config.toml
n_layer = 14
n_kv_head = 3
d_mlp = 384
norm_eps = 1e-05
positions = "learned"
bias = "none"
extras = ["capped logits"]
init_std_o = 0.00966
init_std_up = 0.051
lr = 0.00601
final_lr_fraction = 0.0
steps = 3315
Each number is 128 + 32 x the weight over its row's rms, rounded and kept within 0 to 255. Layers, rows and columns count from 0. Numbers have three digits each. The size before them is the row's rms in percent of the matrix's.

# layer 3 attention query, 96x96, rms 0.208, rows 38-78, columns 0-95
109:132144170065107101086165104147116171131132151134133198116146164107085177185156103134068057133143155110104158110097098090177127104147089170103082187051141126144108102118157120128095079110137115107143096200145151099148117129105131137137120081071143120110095101188173124128151100138168091139
108:147114135136180121168071095194070154098084146116117082183123126089150109192118064190178142154171114095116108141143098177182121150147159062122128111107142056152119157176067130136165149137142090107148120095102107131103107151151138160158114127139065146085134179116136119180137156140129135129
111:117127223135114105132143115083137129108125125045139152095084117162186184147143149112129105158078170091111073132148121131143161117110117132176081099092210142111135164131130183172097099081121117133137115122112132167120102185157139104118148082138151097110036161141105133159176106124116092160
109:150091175150161127166086126115188151113113185175164166091118135128086121118128092117125145139183142061180139140095107147131084170140098079075123110142120187156189087162174120156153159214170149101125123128132118113122103084197195142130118121118118137161131130168143109119130064142088120112
098:173120033108094132118111188137146177101138126125102189118070117173127176177138158137068095124114096135160112143125040084122115131128060130099107146145161107146144151107119136109107071142109118093159132149142128125137198096136110115101085152139170093128152117073157115141131157072163059127
102:121111164148132123143139189054082101176158079088072128142113144145103086049168136128145164144107127118095101137121121169128141185127115180165121190112104120080153164080101085107152154172178085094144115112138171121148097164196120128124086122158140118133151133110108052157153125081112168126
112:101145197086176080079178138117153079176168128090076117097121140132094099127121137151088165086113130159135119147103125147085158175170137123133150103138119153140098164122094134117163138138172115121151156138125078072108175083094107137115110151181126147116095187063133173051111057167138135097
105:137140092132100140174057118093140129095116149131136100135080140137117105150133157155149181120140130140087109171085142105098110055087115123155141165052074162167171127150138117127136144182040160096151128085190149146127140064099155130141098201129111202123140123114072137147130129100108161150
108:167121130132116079173123116021156116128145066150164182165094097100075084126099093124091050108117168080132129147135113137206088124140169124097135140125165145145144170168131148072131144082095116120160117125110126085193132114074138078104107111128122127109143102157130145108121137108119185176
106:122149146059140143116145132136164128196118096063099135091090143135096099083140182141126147134133123135112167179124141115122143153104119147080148084150059131113088101079168119136092135132136164167074162157087030093118109155134169091141108117110186167109172096136150181100138095147067110159
108:116067136145139101158105136100128157169127138100109128130099139122087098112116054216094131131132117170132135111163159139167159178151182121150138130093104133078132071214135154117114097155096202111094120129172133128174164082081100111100122134143172105133144122154201078118093137099184124095
101:138128135154197128126131106148113089092138127147111149155105115104164127143113196106092110169087140168120116105137125152106139157171086157149059123090073098084129177137112137134137170095156158125074127101066115172085136215125146102116103117074095085140165139166070150113145188168090117188
108:137154082089096110085132109121189146150170114092106165129141141169112095158194151188165087173098105131102105162126081085124122119152116115089174165151092143165151131172100178103122096181057159129130117141099154107215143149140116175157169106144194161122116119096134077151111166121158142145
109:136115171153092105191086114094129097074197131146158169105125175165084122086094113109129073116093164164124143107106128095180144117156106188095192140109128080157168111129151111076116133105120071119153117157105103122105106100126172113137146128066189144095090166117147146143184062152113092104
098:079128158105107139140123085118194132105083133074118080154129158069111134149082099121151122085122063072113136074075130148142099096106134148170139114067112108046129167165135111165108117097111100133161163161130173150183121110103199127145104142180091115084118143146126155122141155062151165147
121:100131221163146109164115111058066145116174088140121114122131113135115180131110145108147103117105144104090131106153117149181081124103063091118074108146154129102196145119143189151112109076147139141087117067126100136111090143101122100152127157133117211106118158079145154207145147135167152144
100:148110068163178129104145102181132127066115131199118138127116145117132126136123102120083084116152097100147115079129146145132108101126092147064115093124112130164075152194142112106113089079090148138151115185195082040164156098134120139154100104134180112147216073086112109117123139119123120141
105:093109126102075117131108174102152196168103103150091119143073124063116169150097165083154116141167133109187152083121104175114152125139144129146057117027099124113107109207119101084110063145130142128129139142111133125161050104083094116139163097105155138142159130111119140175099136123145102136
104:184092177111094134186155096089077140104120087113078155120118129159206164115123097115105111149175169145057131118169117132102122115165184125161158137116154095177132157133067157160113072086154124115094097104080148132142138145082091098153126165131184199145106134105114157159112126166121081147
117:201150166172094080131162138083128131135151101122106184096105128172100168143149185143123102092094173099117107133144119116121096090136082112195125155152176131133186130159124163133132094048115153165135123097098110113181100129080102095125171138052105147098079129116107107158126095162131054124
099:141178116162162121119172125133130104087180163115151136087145053110089098138119194125125186137166103094148110152135141148108127123195101085173135125128171183152114095121089104156159137178103156178140086176139095081154120090110145151128088147170123123133125106181045137142118158068082110167
123:163124130160139143187046088082116076129098132120153125158100132160142111086145155050097204079107122141132109096102077146106114147129120109133101114125131084080140121138187153116090168027148146168137121095145118142113126126142128059100137187118129161158152079140081130101096101129137160163
116:107120191097071114179145111137132137125145143124164114129179140117147115079118128134177182109166107184162128100173101043049174169116155165160150117106089161084129112146138130137140171120206086099158176159126107128095150143110124101153143121110110109123113158097062125164116161201152105111
124:110156112170072124134097155098094145108127084155193099176164121090160166152103119060151172081062164115114089128136134137082136089138142111147144136161149153087132119149199120129120086082157104164091133087150152169081124109118146156105121165143114157133104128165004155130130137121118094104
103:104157127117095130118125150120100142170111130060127095081146081131226103131115110135117209127149116129130089151147109098116127111128141095148110128154095086095049093104124114150164061172088108153138144072121148101143114174198127152130127123197153084137175149143094115121108168078114066102
106:122087118182098123130181096080146186132113142176096079144097126094152083118095130119112088098095181133158194102097142169094127078162116112148132124137167141116114134098174158170126153076127131152071121123153143121161200187083149100111168146146129123133065142117083176145109123186150061120
135:107182066106146127146158150145150116133083150150148140113151145099103062184111113167135107174216108096132128153079163099113118125122109113083151125125090132187094120118120090134165129236125120125203147140131085128134170092148133147120139110191131061134156144123127131085100092175093148156
111:136141192172109098142087102155153127146165120062148147170131103153120071156144146156160107125108111118135111135219137157138094222093117064147087103124153094100118105085167122149130128155168148103098107089087147163141083070131142152092160129146155162136152103192110076142134135098070154150
113:142130140161151145114168136082149116098164170157106103135099068097169109218081201144096129112159106112140090127118154096100105120148091089100125124099152172152151133137087136182115152145114132090183109143118090086094102067097109122132164155090073110138136172057044111168117134137158121152
113:133163133117119094144097160111136103121142182156120113097136166115135146029091099152106154131162123144162125134132174139123179119147105139114207180090092054144105122150085123117166172119114134153097162180132141107132100087100082118127135116076145146144185121169173149140094025169134097091
105:182153147147089119153162079089125147091159132095132169089139133180120138152138112192104080157200127126082157141190143160162081112136114142103108204140201104115154171098076186139150130107117083101128106090142158110180133105129149120084092160125146117147140135082134159112122122119166131210
110:111123108086126124119157137119118118168149138159151140133099101203143116161126127116104140122128127145111139173168075152128141079129150145121113163246188112185193117129129075143145112076065139135118080131115070088166162146159077062139112153072066094088146098114134089135129146144129141135
114:129110099155122121150100138209124143108100122169139135171161105183171131126151090198140106105145130127125117106175092053108159146166149139135099099190153113149140165065141140087147140103191127140119133110077083086095151183147107151141143137162140171162133110116110167079143172145081035117
114:089046175101108144140114160100120182163049151092160122134113063120119213135132133099143141129159121131165113116120095198102168096101140146181112116083133113118093140132182065168159111126100115111094123127217159116167106141129119118176126114134063124103135113108128151134122149095172172120
124:101131124094161163106090147141143176107163146174042120215171128094114133107126096163123112134173110141157157088092088099076120107146136172078101113101075152103147149137091136081114108139116182095162124141135150097148105134137185119172147076124113126153072146153130128051145139104152202098
105:111113098162129159077145107170116169170091096205131098103160098116163190112140075139133146128144161115160158157114101130137141095125145185129082098118143134069108158098112135160158055141118182161120122154064099129126142155117126101137086091116136098047111168132197158076157110139122147064
122:165180114108107147107087109090108125098146115200114148157154157132099082144092124085065184114088109187141057143114110103137131167190109139113067126138157085084171139147108112090062153074136112147137101124157112134102144124149175120142163105105179139152147107154116101171087088063139122174
108:123117191128121149132135161090070196170175079150067141168120098097085148177166125174165095111172171055121154102118125156163143084135194096118105192064146142137166132103112104118093150148126190107157112120131092165108085129123121105157123124166095167162096161168114166129117125108111131120
121:108106136134195127123117091145120095186107116109114152161132158171120157159140098038128164139139148110097080121144126155213092120130166102115129151198115088132129150085147140141152177141196202128077118107141063113115073136105110080124106159090108126157194134166120169153093145122103111145
128:079103123064046106164161124111183114162109140097100198116114169146118134069149127143129099143117101131145210061124088148133190100087107172139131179120098204126130131139134117132133167087132117134107108181136148154126092117108096093153105054118118118135154125116181101156179129118130088149
119:104100085123112132109140135035081128143127092144116134146111134140138169179111168118073110168152129110153159135127124138154146125167113157164093071069163157144120162169109138117101128067066123111095103179086156121128130158138092073140149123093104111172084092163072130209187186109163135135
# layer 3 attention key, 96x96, rms 0.194, rows 38-77, columns 0-95
111:109117141101106062179118128088126183130178173112138141129166147188084123141076096137156157138143101186204110120141209149085179144097147170158097144117192166120130142122082155073134172209130156123131117096113130096116111079124141165193129134106115141152170118114114123122154139123155166148
104:089163116137080147125132164105121201143149127157126106127144111169103184113133146102137119170096204158121146124118124117086151127141156130187131146162118222175182127147209127165124084099133182129092136147196157136169153157101103087171154088115139056117114141106117138149103116092174112151
105:201154119144083105149094117101138147085135100128103119197133166142105086114121163203144094124175178084107158101150165116165099111147119144043180161140109147141180086175157140109131144091156147100132143127090122155106126062112165102093114191137156171164158095140056158118138123139107152125
124:063149073105118099136066110166118118070093105100130096146139151113128114148123095177148150087095083136134117144094129163115138130103156149048123146104118154141086151133123171046084097122102177143111108100114128136103154096082066148077148150182067107093141106091157161077105158126165159178
100:064131105140192147068126104098106131116131122131100069166121140113149061107153115096158096095144095156102176200137137140153132118141125158161130116154081127061074102098124089162138214130168065177080063126157160109133126143185166159117157093119113124124109133165150127170101144147104123145
096:152158149131122197170126073223102131090142163138142119133137104155147136163114127110111159125144089143084109110159098116190148100099139033147117096156098119109112138088175196108177165086121189142091163100140140139104111166109146100117102107103110163136095103124170173155115121149067071127
108:124146086109129214151093126151118141073115151121159082186148171075176164115124148104168107147093091124159148094110095113133095127072095147161105113128069108115183135070182099118099166121102139091158100098111101216117118161138120141155180082142136121138152055152120135157092129134150170111
099:143086122132117138115209201095113130166149138118134102136175107148127112074145169067112056176131144120125167116163109138101160182114129133087162107107190117107083171088091139054111121089133108158117118173110128142126119163224145148140142197192128093145108123147123162134123141103139112121
109:163170110152132105102121131166115077129130171116151172140139170161120147136211081119168154115103101143101045133110177096073150132121118156132103152176120158099182125069099107133145107124174166131115160123132121106087160096164108164144099102061158130123118127146190115139159146137088070040
108:117126108153155119135160177152123088093165091177165161148147130117126140241097136097129172108149096113163107152147110115182080091104134162131072158137128172187127163156120132098080112138148106129162083156138102154107109099108121129144098144156076038161121145148056155127086136153174147091
099:145116102089142134105069134157081050110146103170159103083113110154172110156145192104137123094113082158151070152150135178128160112135095077109113128190082094110112140073114143143145101081124094179143131096103127136141100140155119185112126143168133175137132144104070229103090128166113111137
107:109148188109132196067147113143123076123185100166136172121143179160120132128179109147134136120150100100162124111170132106204142140141168118108160143152195142118176118095184136175106104044141143143143115179147134065136084119123125123150144087145127094131142055116147114192117115104118170083
096:123170167138181143136173157113079063127131111192095102158121183084140153122081158119130168116097139096149117131120155126078176128146152138203141064108152119125117132107123109120099144134206066149101159122164117122145106126057116086132107151167071136110116132146043180127149159164115152104
100:151131118124190134092181100143143162155091188128136116147102161110112179164152138106108124090152093079129118161089135107112122121045138129048126156146169149144124137136091128166067182155161183112116111160160106079144152094125086144169068077120145133168121104178159109091132148163203116120
097:130115121129137127115166183090103127197118121139086163109182117184141121086126159109060134171128148216137101156126140176072139127132119129099125154141073185174108090137101164092169120153118140143126147138112113096062153099109141115144094133098146119171110139179071129102123020149114150109
105:127192101120126139091166088172228127122129170105158138129154173144097108180138154167121083132090144126123096080097099141096143091138129158122207113142153133126159202162140104094103107094165116126154159130141185129140147098099118111121104153087127145171178075124108115161166120161190159189
103:120104089084102162090122124119092167138149089145176168119143165141111167085141073087119164078118091146145104170125122118133174145056136170155072138136189138096119096077119103079108144197174137140169110096146217152094086202138152112134130141118116133137051129138109159124119141111124132120
100:148167202142153092071127109131119119121117099124114136113142154216103087133136156142073094131127107184064090103117112093102156159149101097154214154142149138128094122090117130115160138136171083130106102127152064153087137120145096146120138152165110059106131128085115092060105138089161080074
110:161140114146100079126123073106148120113142178116204133125139127112054162102178106085150093113080133122113112090114114116131064117135114098082155128103168174129097129190140140160096185105181142135178189144213110110166108089158165138098142142079136126122094101110106161076185116109121113112
118:147119146110120185137123065105116096113143135115161136186111165115084103121161125072083097108111113119102145095067108137117104138154104165052169137100085119133142102112198101157095178097141144094080111200135081106077094088112149137115069194098132180155188105136130173133159125119122114109
093:112141149104103176169174139070083133190126089094100133146131156149187123139182135139133171116108113186114091131089145141163103192099125151089068135083164113110081139118196118133136135112109090094148177115113163185114103181164131125109153113160134127148095189131173064134179133137168149088
113:114118118123158074110204117138174131103095145128169162106139127144096153101126100159133077068156132167112116095134136204139107125150079164076126113136120149179129141168124108124080106130129141070071136116122162120059135061130152180128114096064124103083170150182194163150181108116111132138
113:117194062095153125094122154154140140129109103126093195134124113157144160094090131152103109204077123137102143106119135200158175102116115096097141152157168096109097187135106139082151123139057204166114065123126134131159068097092157092125119071123155117149108085141096144118123136116123184155
108:183104123133145100140110125117177074135111170153063131086100125159101144078171118137077069097229146156140182070081130108100136135144078130116174122092091120125097139134133105138157161095110131094161160156103158139095158125149107106083138103103127131206148146057179130154135116160168143133
116:139137151103074135115079098143136077098130134173110040130140058145127124118079111134120118109071195124072130099135176131107098117173120118129110108179123171131115132173175104118147123081091091126151171107100143159145116104130182107066135179131069127104038164115107122122139088156125167152
109:113148143083102150059128110150195087098115164109093194137151135160106160134148126087109121086166175177101093107149146081145100188145142168099114182168166122086133128157100124122060082120164108076177164131117092143128091107123108142086124129097191149138187119135138100108167143072121138173
146:090129132109121131153124187120106154124134104152121105116132093083187106098068146112154206144079125148165143196180111147165157151136141090189112115111135158158107096086114146115163133108055116165125097148096147146162107192113107116158171102147119108092037159181156145141069154104152133103
111:156104102112110126090185117137130202139141105214138099119167133114139170153161139121094082100123186127087139056103070109101119087148175111137110086110092134114175137155140172154146144084139153124141150120194110102122143237099122140108094138118094141096131190152093144094110132152147148093
126:129127104132125065181087121148110155159098161135112172099154140126107137092147087196131169104163129123127129112095108166118120091089074071123068156162049149144133152155145122107140091144156157108127156061184128153084230117083111137174056117116133128150128150135147131117126139163128181153
113:137125156146155090111176198090148110131107115101147140155118150139104107172092146079133138156130066145170060198097170137139120158081103184136093126178125145129151099099093160144087145147131134135131091134171108063185123061158138180162114100169116120048059145117149133128134113110166134127
111:098104183087133105136168158103148083160124155167168163145158146084097165119094158094111176091160125116141111158082156089132152115138132140085212160118077167177160113118168078071111101141179150104113114197104103120105109107105085147131152135082123135140153120190156116116161171106183161080
114:129124225070124055162054092099146088127173127111116097089119139099073132156147153090047097106170152156157123099052115141137150122137103149132173166077071157150103130124112148089130119108130103140150163163117170193070134121118179127128131147134132151129087104135127107104133112115148160108
117:150169147078133167183113110074072149176118188096159070158153188169137087112120155075103144183105145174124043171141090160070151154109133155133152144089128069164123114153132146175120108097085105166103143145146152102091151114148130123134099091126150113132160161087141086154126148106118152086
120:166159155156124136097100112146092085116152133110086095196130079125132074178132173122087103159141162115123079151142102079145109139163082123133122130178150106108171136115129111178178029115154093103210133106101122154106134163161110133133080196140135119158129115120079126121091058140091121150
135:110081115093131078174131123077115125186096141112128141090143102100165098144085138133116169106170074120126105168153175187151140111132144155194091115104120114097074176096120093111142116126199082148137147070112073119101183132175093093133113164192140118100149133060121096139144141181096145151
112:121168174116155173170135122128112112127083144098112131093132119113160120246128145116146177144116128134125066105163129093133099172106132126132182122123120112184111175107116099156126119098126044154162157133098078175092110142140144112103173198141126102184136117063063133142091144123148106181
128:140185123121091127173129141120087119148164158101168168083081162045097082145140094112136165142124123122131129154159117089132103118078115128146157158130131177102147050129100152164103177112092220189100128171185058100110097109118127115168112112097113143144162123166149119098155137149091098086
120:145147101121093112060200110059125050135114164122121108135131116136133110075121166096105157131100101139145137150131097160152156156142084122143097128151100144046060140144180132189169159069146058153100179123140131131160139111103107177115121169100155152101115110097164084156188138134154112135
118:151092143105105105117144146106138165151125166092140117079099120206112196112159119065118120171133111145141171126100120124076095164116137128110142145075140051109158210142077129079167121176087108091168119132141144159118101122180136129148121071089166183196090101137179141115153131114114118154
123:106138155157149103135124072129140129102158165175164083134188139061086092164145152110170155074145091134183099182122158129157144139121147143131096129139158093119107110066183136148096143155139095123156127115079117051129127100113075190138148185157154128115106097183170076090131114139149079083
# layer 3 attention value, 96x96, rms 0.289, rows 32-63, columns 0-95
123:148094139111123085137073118122116150109151143174086157145081174160159122151163083130153158103169124156137181231124159183123072120140146134102109121154149096114111083150116150133140082114113081101195163130158147140100126138127129089116093133132131109082084062093092141166148165137128136026
103:143099112114122115064133120146151125181135187182077170141106112113148134099098067079134142170157127162150140073103121112109135185105182119162157069127103094154166107117120150124114104086084070174113111158072156117120147102083139147091193137142137090116159114160123114205075133131124080177
118:192153117105123166138154150177075131139103165133169146100156179149122140171143116127149134130123115175149169130164092124120113081172199095107124079160086060135099139117095095115121117072125166111116154103177122123146053135055128099111106070189138123188137125165148105146095150138095076162
120:110043134114159152071132069152111147132142093127083136098153150149135112145142109093118099193167140105158111123124157174176149141071152106120146133111104139135104141142140166180196146092086121147108125139193136049109111099109170123080147121128195170110128181190145129126080131097194147129
114:148142123115197136162156144111142134112107194054136077204135120159069150111150135141145156145100127095101214098158111162162150103127106171161088092114120116081133193140109157139104158145084129106123104146118128091102083073064116110085151182095140130121087103124085128119089146142075122095
112:100065139137154087068139138125086119158136086119118137181172176072071138100076113167180122161107142145124152103128127141114149096159140096152136123071138154154143150108175121161102110138108152109146153119120181131117052159120099097158082141143221147153124116049161147076100100150098160095
118:091108078120152036165116165120146157143151097098139140054122127131105107122091144098150067131134124179105091167152169137108178115154151134161125151083141153107139189112139134132116129107105075108131170087121105094137141121062154182132155090131130142084104115086173021099172169130132122143
108:135167144165129106169194170138100122107082131109107154157144176145104196102139200119123075121114121146087138089127105118152137143163130110154133146066125173113166182101155131162099074192139129113119134074141116110099101135176211176147124145109106109130155103039120127186091102136160114134
116:119093121123135122166108154121141193130118163193095124128160151077117099124113125112143189139108152107125173108091104168140196174109158122112126147076212123150148161127086117098167090095118201188126188141141118128159118075059143164096125136112150140106110088137078106085149105140191127093
127:170101184140113148054130130125156192125129136139147165161201143118029112144164139164119170159141108107108105137120143110066146167108153091170141121156129131136137092115101103114092127065097126156100107147146169077168086173095138105133115123126105123088077127154079110167184099180120075101
105:138164129134119120157118114094180081142083134131179109155149133125188069144151102194164186123130168149103116126131122110122067127130129090121150173099153152176105111130040090056095125150164125204112118076132137091148078150165110121092101073109119171134105145103136155110107070088147099150
129:163165102086159111197155182102096157062098167094076166124142111131114119181075135126182166111131202094169208133099081097168177123131069134126089084131122080168156096120149127147117123120124128152114115119076136105141143107113146111158135145100185095167110164120119124112114155069129142104
111:026153115134140094134184146094141182087167119108128152149121157163109154115109128128099077114088102166082140149112178145134160154116170089183113100149141152114139101135158145089150149154128098109091140136082158128145070058189187094090108158144092111095176100125065096108133136111180154125
110:134117108138126143106123084064178146201195139162169104071111134111202100139106109111094188149100153141182135155142124131142128100091102114133162098109159113159137100098153052133126153113108162097148169121162111166092118102104144117096164148165092152140160124135184138089206201140091128103
112:167128105073121108121140128121143133122137148141108127054118110153127189165101111158127117156188112194131109138115075082124101101128200106078130113124052098098136129105195113132075194098175159143099099099116187135116073136115134163146118128209159112133126136087080127132145131147182104166
111:168127121146103155130126166068142096120117121096097146121132130119072162112123149181172184147111119082117123139133038101056146187144101157077096170159124101186136106142116134114129154114096086149197145110165162129112099204077174132120086145120168104106132110207107108097119120120104093141
114:191178137139125195126159112125132144094149169153130130170145119128159174142104134167136123125073163112103099137171128101173082169125199098124040176101115090111090159133136142122107098157120159131072104141131046117110115076153158085068137094143149115127064150130148133118138141176146126063
100:119144099139155168164110110147199085107121158118101163148126122094144153155150150134148132167122121117073034121155127169146107092156154121118089090064124133096178199076107124119101120160096120203122093144139084143062112148156135128144129068142125166106091084140129123202131087111092126079
122:108125184122130135140172177156150174135142139057073120174194109117081051145110078114100123113114138119151138107115126160112173115090142096120154120050112133104167136119113137098126168120123113196095156142080152082159160121127150130144183157070115122128080042090101122105153142130165162101
130:111091106053136092188073161161122121129178095099116133091134138163085112099119189108092105112126184157144113122080174158106101138136142144128171138116108154054124164113137188127134099132120097102154150096127145127113133114103087214128147147163078090178109147101105166159146104075193081121
112:147156204147136089133135137129132109139137118117145096150163093102047068122097130165091110116041130073148110122107119142147165151074103136151069115173148130143161130150083154071137101193168075098112150136114120134208155082112107173161142135091152105202155126124124149114118154148151142103
124:106162182049161123144110118107149121089075142110133120142114093117143165123165166103119120101114101114164151137123133141080096100116096116158155183134149181124123205155104117112171116124104114037127065189085105140107092126084095172105128126138133146108091105116088160106075096092112218126
104:167096090092188164132113146125117119130193127103157144154153153084145093081116122107134187103128132122080161077198109060131139132109124110089114215125134142118063140171094197145115130136131112179067178127137142157151098139103159133109110133134088093142120082139125167141173097106189114166
120:143142180180104125128110124119140151086119138157173126141122105134126138146123077093208102122197126125105058165085206144121090145108140140164120124178146138075101143127146140156150169107193099131130078193114108063116108136191132040120068129143124101100114139119144124128125131160094172103
095:138135131092046115175153148208069152151121114115135144122137086076138144028197165100112118131170163091141131103103140151149090085125106158160130130168149118126116082122131136101143118160104139102113110096107034125141185094157123166123130191094147119165145122131125160149100077109114102161
114:113085125141128102096107132104103073177131079108076137147119143128124133180114139159124180093169097102111070120102132123042102189139097158146154223181112138112163090153117071123156126127129103110127107083114149134120199156129134100179161133152118108133106095143144141063176146067095123162
128:142128125161178142097100128114152146130143154155102125080171078055150118139073108104094000090103122138128128132128129155094170104113205078112148168126160202126106163083122137126154114134104132113092205120182135114157168151143127095143132131143120120135186112082126137150156132170121120095
128:142142101094154138102074141106169181153134089116098133104144146116149164117110144142093062130131121188110164078176135139127117170097149122124069127124132112190176097162126090099102133131144173176139134095145142154155153130167026183145071110098173124091112193149108129149149129058154139167
097:108099145117130090189123136172101076040176103090171110155112202113067082186149142098122120123145177128132151138110153088136109148131097143130075133146156076143129154171108100215149136119109116161166117185138177140104116164102112147110136088140094089160118136136173160110160149087166092126
112:129167162128106146096147115206090103188146106113131151107138082158088146153111100164175172144108117131191087138049114089161118050107128141198088140130116171170134122153123153135096129133135123089094131076101064128131151114173130072107095158092148073144135108122129158119118078085160099150
116:044141133173130142096167119166098226131111123134155224100135136088160208122165140145151150142115087151149113120112144166121124172131146106122120137119145118194118077116085148067084121084084089147129136122114043168123151122099106119084091127102155148128144119173119125170115101126112134147
114:144161139157127140153123195132107169141088149133088136049106109112170187113147118108123090120140147150113160129066049097138138182129105150132117173153129115091141129116119033124138143118074192108070144103135131081104165163127112151164089170113192115092149115085088180152108102144135102136
# layer 3 attention output (transposed), 96x96, rms 0.293, rows 32-63, columns 0-95
118:135138210176107099180054121136120187107117180142177092173164074102101131053140130121159145158135125112135114089183175187151161119095102091138147108086089116099162082136167122137176157157124145083063126101142118138121147119115139148163128179125092169119163150163142093120145084140125149153
102:106176096096129118134143127104175125075123115122143171133159113190122188117104098160136027121096211151131160166187115131114133111165141119187126139151128162205102120163103133115196118179115148174113086108114087151111120102130118187121130117092140148107121159155182133098140087175140131157
105:130054137192195125119123129115118156091148151181115100072148115113120178095126150119143080107120162094151058128145150124161133143140089128115083133088182148117115093125179163146156107100149136152097131164111096097119138081199120141140133128127093094069046157156165174093133090115120082071
112:097239096111097144114156167075118151154089155125113121116112160124122115098077149091102168082110182158136074142132098135098138120172159108159157171132151065097124130130159174113137107201115147138145107130113131166129138062071132149138141103129187149148135099138139143119121034100173136093
104:105083157135156113145114099077122163103095155194111106122108156077120084189122079167114104170137160097142051164125158090170113107142157092092137173095153143122076083121110081182160122119111111172146132109106128085171160133095111110159072114144068150156152128130123095091180125113108198102
107:211159091184157120182115121094155097159126181137086150096141074084120031159126109126081146113104170131149107137146114150161084131118128119117177143135170110142195123093142090080120146114116103122157093102087131088189194125166156173108149142160121196113095136141146099111099125125110110141
090:117153158149105133193172106156193097133138146176157115096199080138132100086134165133123168131115144114101157164098125108144126140087161135132175142208135097189120140165189163109124147159105138152138129193141125080134141132086157111091105049160135142158046125155143169121081104131129096158
101:177099075134135124128133172202160153132112100161147127115065122123099104180113047171093117145128096062140163110131080166128118122142115046111114131146111157176120127206150087124127142144119124128148142167166154120170152090107051112122115116138084137125116156138162140109103203097168104163
100:120149119094143096107061155178205086065072129146113134123102159081125113133139105159105128120138174115154136094142100136130181128122140114185108112121082111116141069092172137130130134109203135115089062107152144148115193121110105108188077105207133155155135106154180132122079107152103157154
116:129176149108161098156135117125086107062142119140133181103103099155150129139136155128130124067114157122154115113160103145158125120178099102136104089038154137125094097135105119120159133157198186127169120136073046140093108089160126117151146164160137116201105067177107132077099125142102183175
101:145105117191116132105142175122088103133143083100115152135091145126075107082148151144125132096081098128170185115154068165128144139108078190118114079116103202073130166037174134175106154066119118081116113154133117154156171113126128108194157166148160101150108107104119118149108147120131180107
124:077049115106139073129132176116146121185168114151108099062091162129136127110127152144096096129137150167114110118141202227146123114135136141156112139153129096098125158155113105116132058118136072107135139139119106125131182099124118131128123087179124131111182147103240121149183135171149147123
107:126114132125111087156087140118166101158142120154151092178125041174150091126113104092104154067153123105121166112076130132143077166155213083108108149113157144143065209163159145095134156108119106099138088092164126102100084117098112130123094134129085127158158106181145173099108197115123153155
103:166117144110126122098073105141121133117094169116122115148164136090158132053112196118120111136153149156175179133122120103055179108128124158136154131111098097106124137087127168164103181108107044168106151185065126108042122169150180135148090102119136105139088148136133168135093103190128087140
102:058101107150188139137119090140125087065131122141156123122135083141132163115097078123124137048096191115205158135066146153118097154129111149112146107179181152173118181106119121130130102158152087127134182124127111158058158118179126096067150109118104126102110122087141156180111111175153163118
105:139166139107159036166143116135153142100155102124114198083099144162097095132171187171089096177144146154114115117125159122141136132145130093202161112071164151108166126088085155088137138190184094053100092108121106082160140119146069093127177127127127090130116124079136094130144112146152139131
108:089048089170201172178129135118034151084071117160138097109064122122136141150150105099103107127189136122153118151147104153139119089163126097099159150153135107126130088149132100229109146088189135126122112133132121103112128160104138097146142163109097128190144108129110184165086117132149103131
088:124122157186099104146134109104089190124094131072198134126106163135094143179094106125124133109126153085164130128128060153137166093147089125130138144170142151097083071155112122155139172092127183114082169102130078119166142103086096125144108120106118092139111158113026132168085130124149112213
108:095143116092075117162120118071125112156120102147134119102101156121175112116110119177130157143152119181112159101143135103170170122182165175064138086154098132150047117112130088112163108122110138148153124119186098140136118078100086098126128125182194143210150162161214157099122110143099141178
121:103162155119069121074169153136120108108140132207199174153149117157135136126134111053117181102041099143116141106115185154132178068122140104113084147145151142147082073123166077109148129133110152154113171185148166149107133149121134107113115127117135159057145118148108102076132108154086133084
098:131119119106169135141110144132095108183151114144069145111074183149192137127186122143107114138160112144097119101120138132116127083154144147097142144123064095077089126096100087152116087091101205162161092094094192082108095166148099159052133177185137132114166142155124116071132122126080171131
122:133191117131084175089130089125053142104116115149129098162135155123101121148135139097118178160112132090069057172104120153146108138137135119103126091112115099130142138109147106134132195122140122170167076092178143092179123095187178127165066143145109117095179104109126063168194141113113191112
101:134150118121193112143198117155148073127110075170110146103093137140106088132152132138100139142092110176142149222138136119171129135101087081114137105175090151102086059100157123141170169094129097110124088146178092170156135119096152065130165153081160140105169119152161147172080141115113166076
111:063097165132106161154115139064090149194123143102104150148117049143102146104149139107091143108151121123142113147136112168126056177128178138115143123130142104217112114137147101133117101160089170080163152087142107135167080091103179184129157187126094110188157085112114115182141121091107110122
093:098079101149098145110112157147114148093121109100154127141128149142097145140088057141154090132111112153118123078167133121117183128086123149124066153096085124130094122187158032085085127088092203119149133146154203165161106186149164148102141100114169159088177100135096093115132148093136134088
104:181182140113093120145170141092103127089169104038137142124118135163112137116143153125133165119092075189055116169140151088096083122147109123147126076097093167158165103115108144071152137174179054080106130140119126091102122115126131143141142143101191192119145163062101119156107145144108144150
114:170157054167139183146152144189155101156107130172150133075105105185164119114200198147162163144143119132126122102156111120123145161115122081082185111193122087141076065119164148143112173115084172165123150073131115102081108113158109146102098124177113111160138130112134165111083130151108112137
119:131141130168148099133173103154115051135114086105137125174118130170066131148126079115173158110104124140113091139122155158127130177097121155144132180147133105050131171061151138155103119133194148084158175064100118182062097192158184083140165106137096143135153163124160125132100147162148133113
100:109112171108125104080169127105140124198132143117113126138126104070129113121126137074026166141142059139108122167122149139134141141163097091190096160092167157114121105122150132127091155096160137131083154165164090159167158121098152111091123196150158149091138160212146082072139114145094131083
111:149053063130119144142102142065076141079142155128073111111115144205154188138152105078073136106143139163088179123150088125125152132085110101112145185086153072112129125091141110090115095122067119131130123171164206176148107087143104121121166105129196136145123112128162121167128141136118115118
103:145174087152121090171097094154079133094118121122150126148163114210092134140130140160138097120136172126111129082212119104154171147119092137151064148092150110114133192163128140094124119110119175104094067093128167147114062119127166164163116075092120069143109113197153098119120169116180101150
104:110080083138138140136106114204122073067117102049170154131106148147114158130148121190101148155143113093147106099163120178133131183106166092106096091099135113166145129146181145143095133151139106135138182137124142144124136120142088106114108056171125159132163158058184045170103136118099170137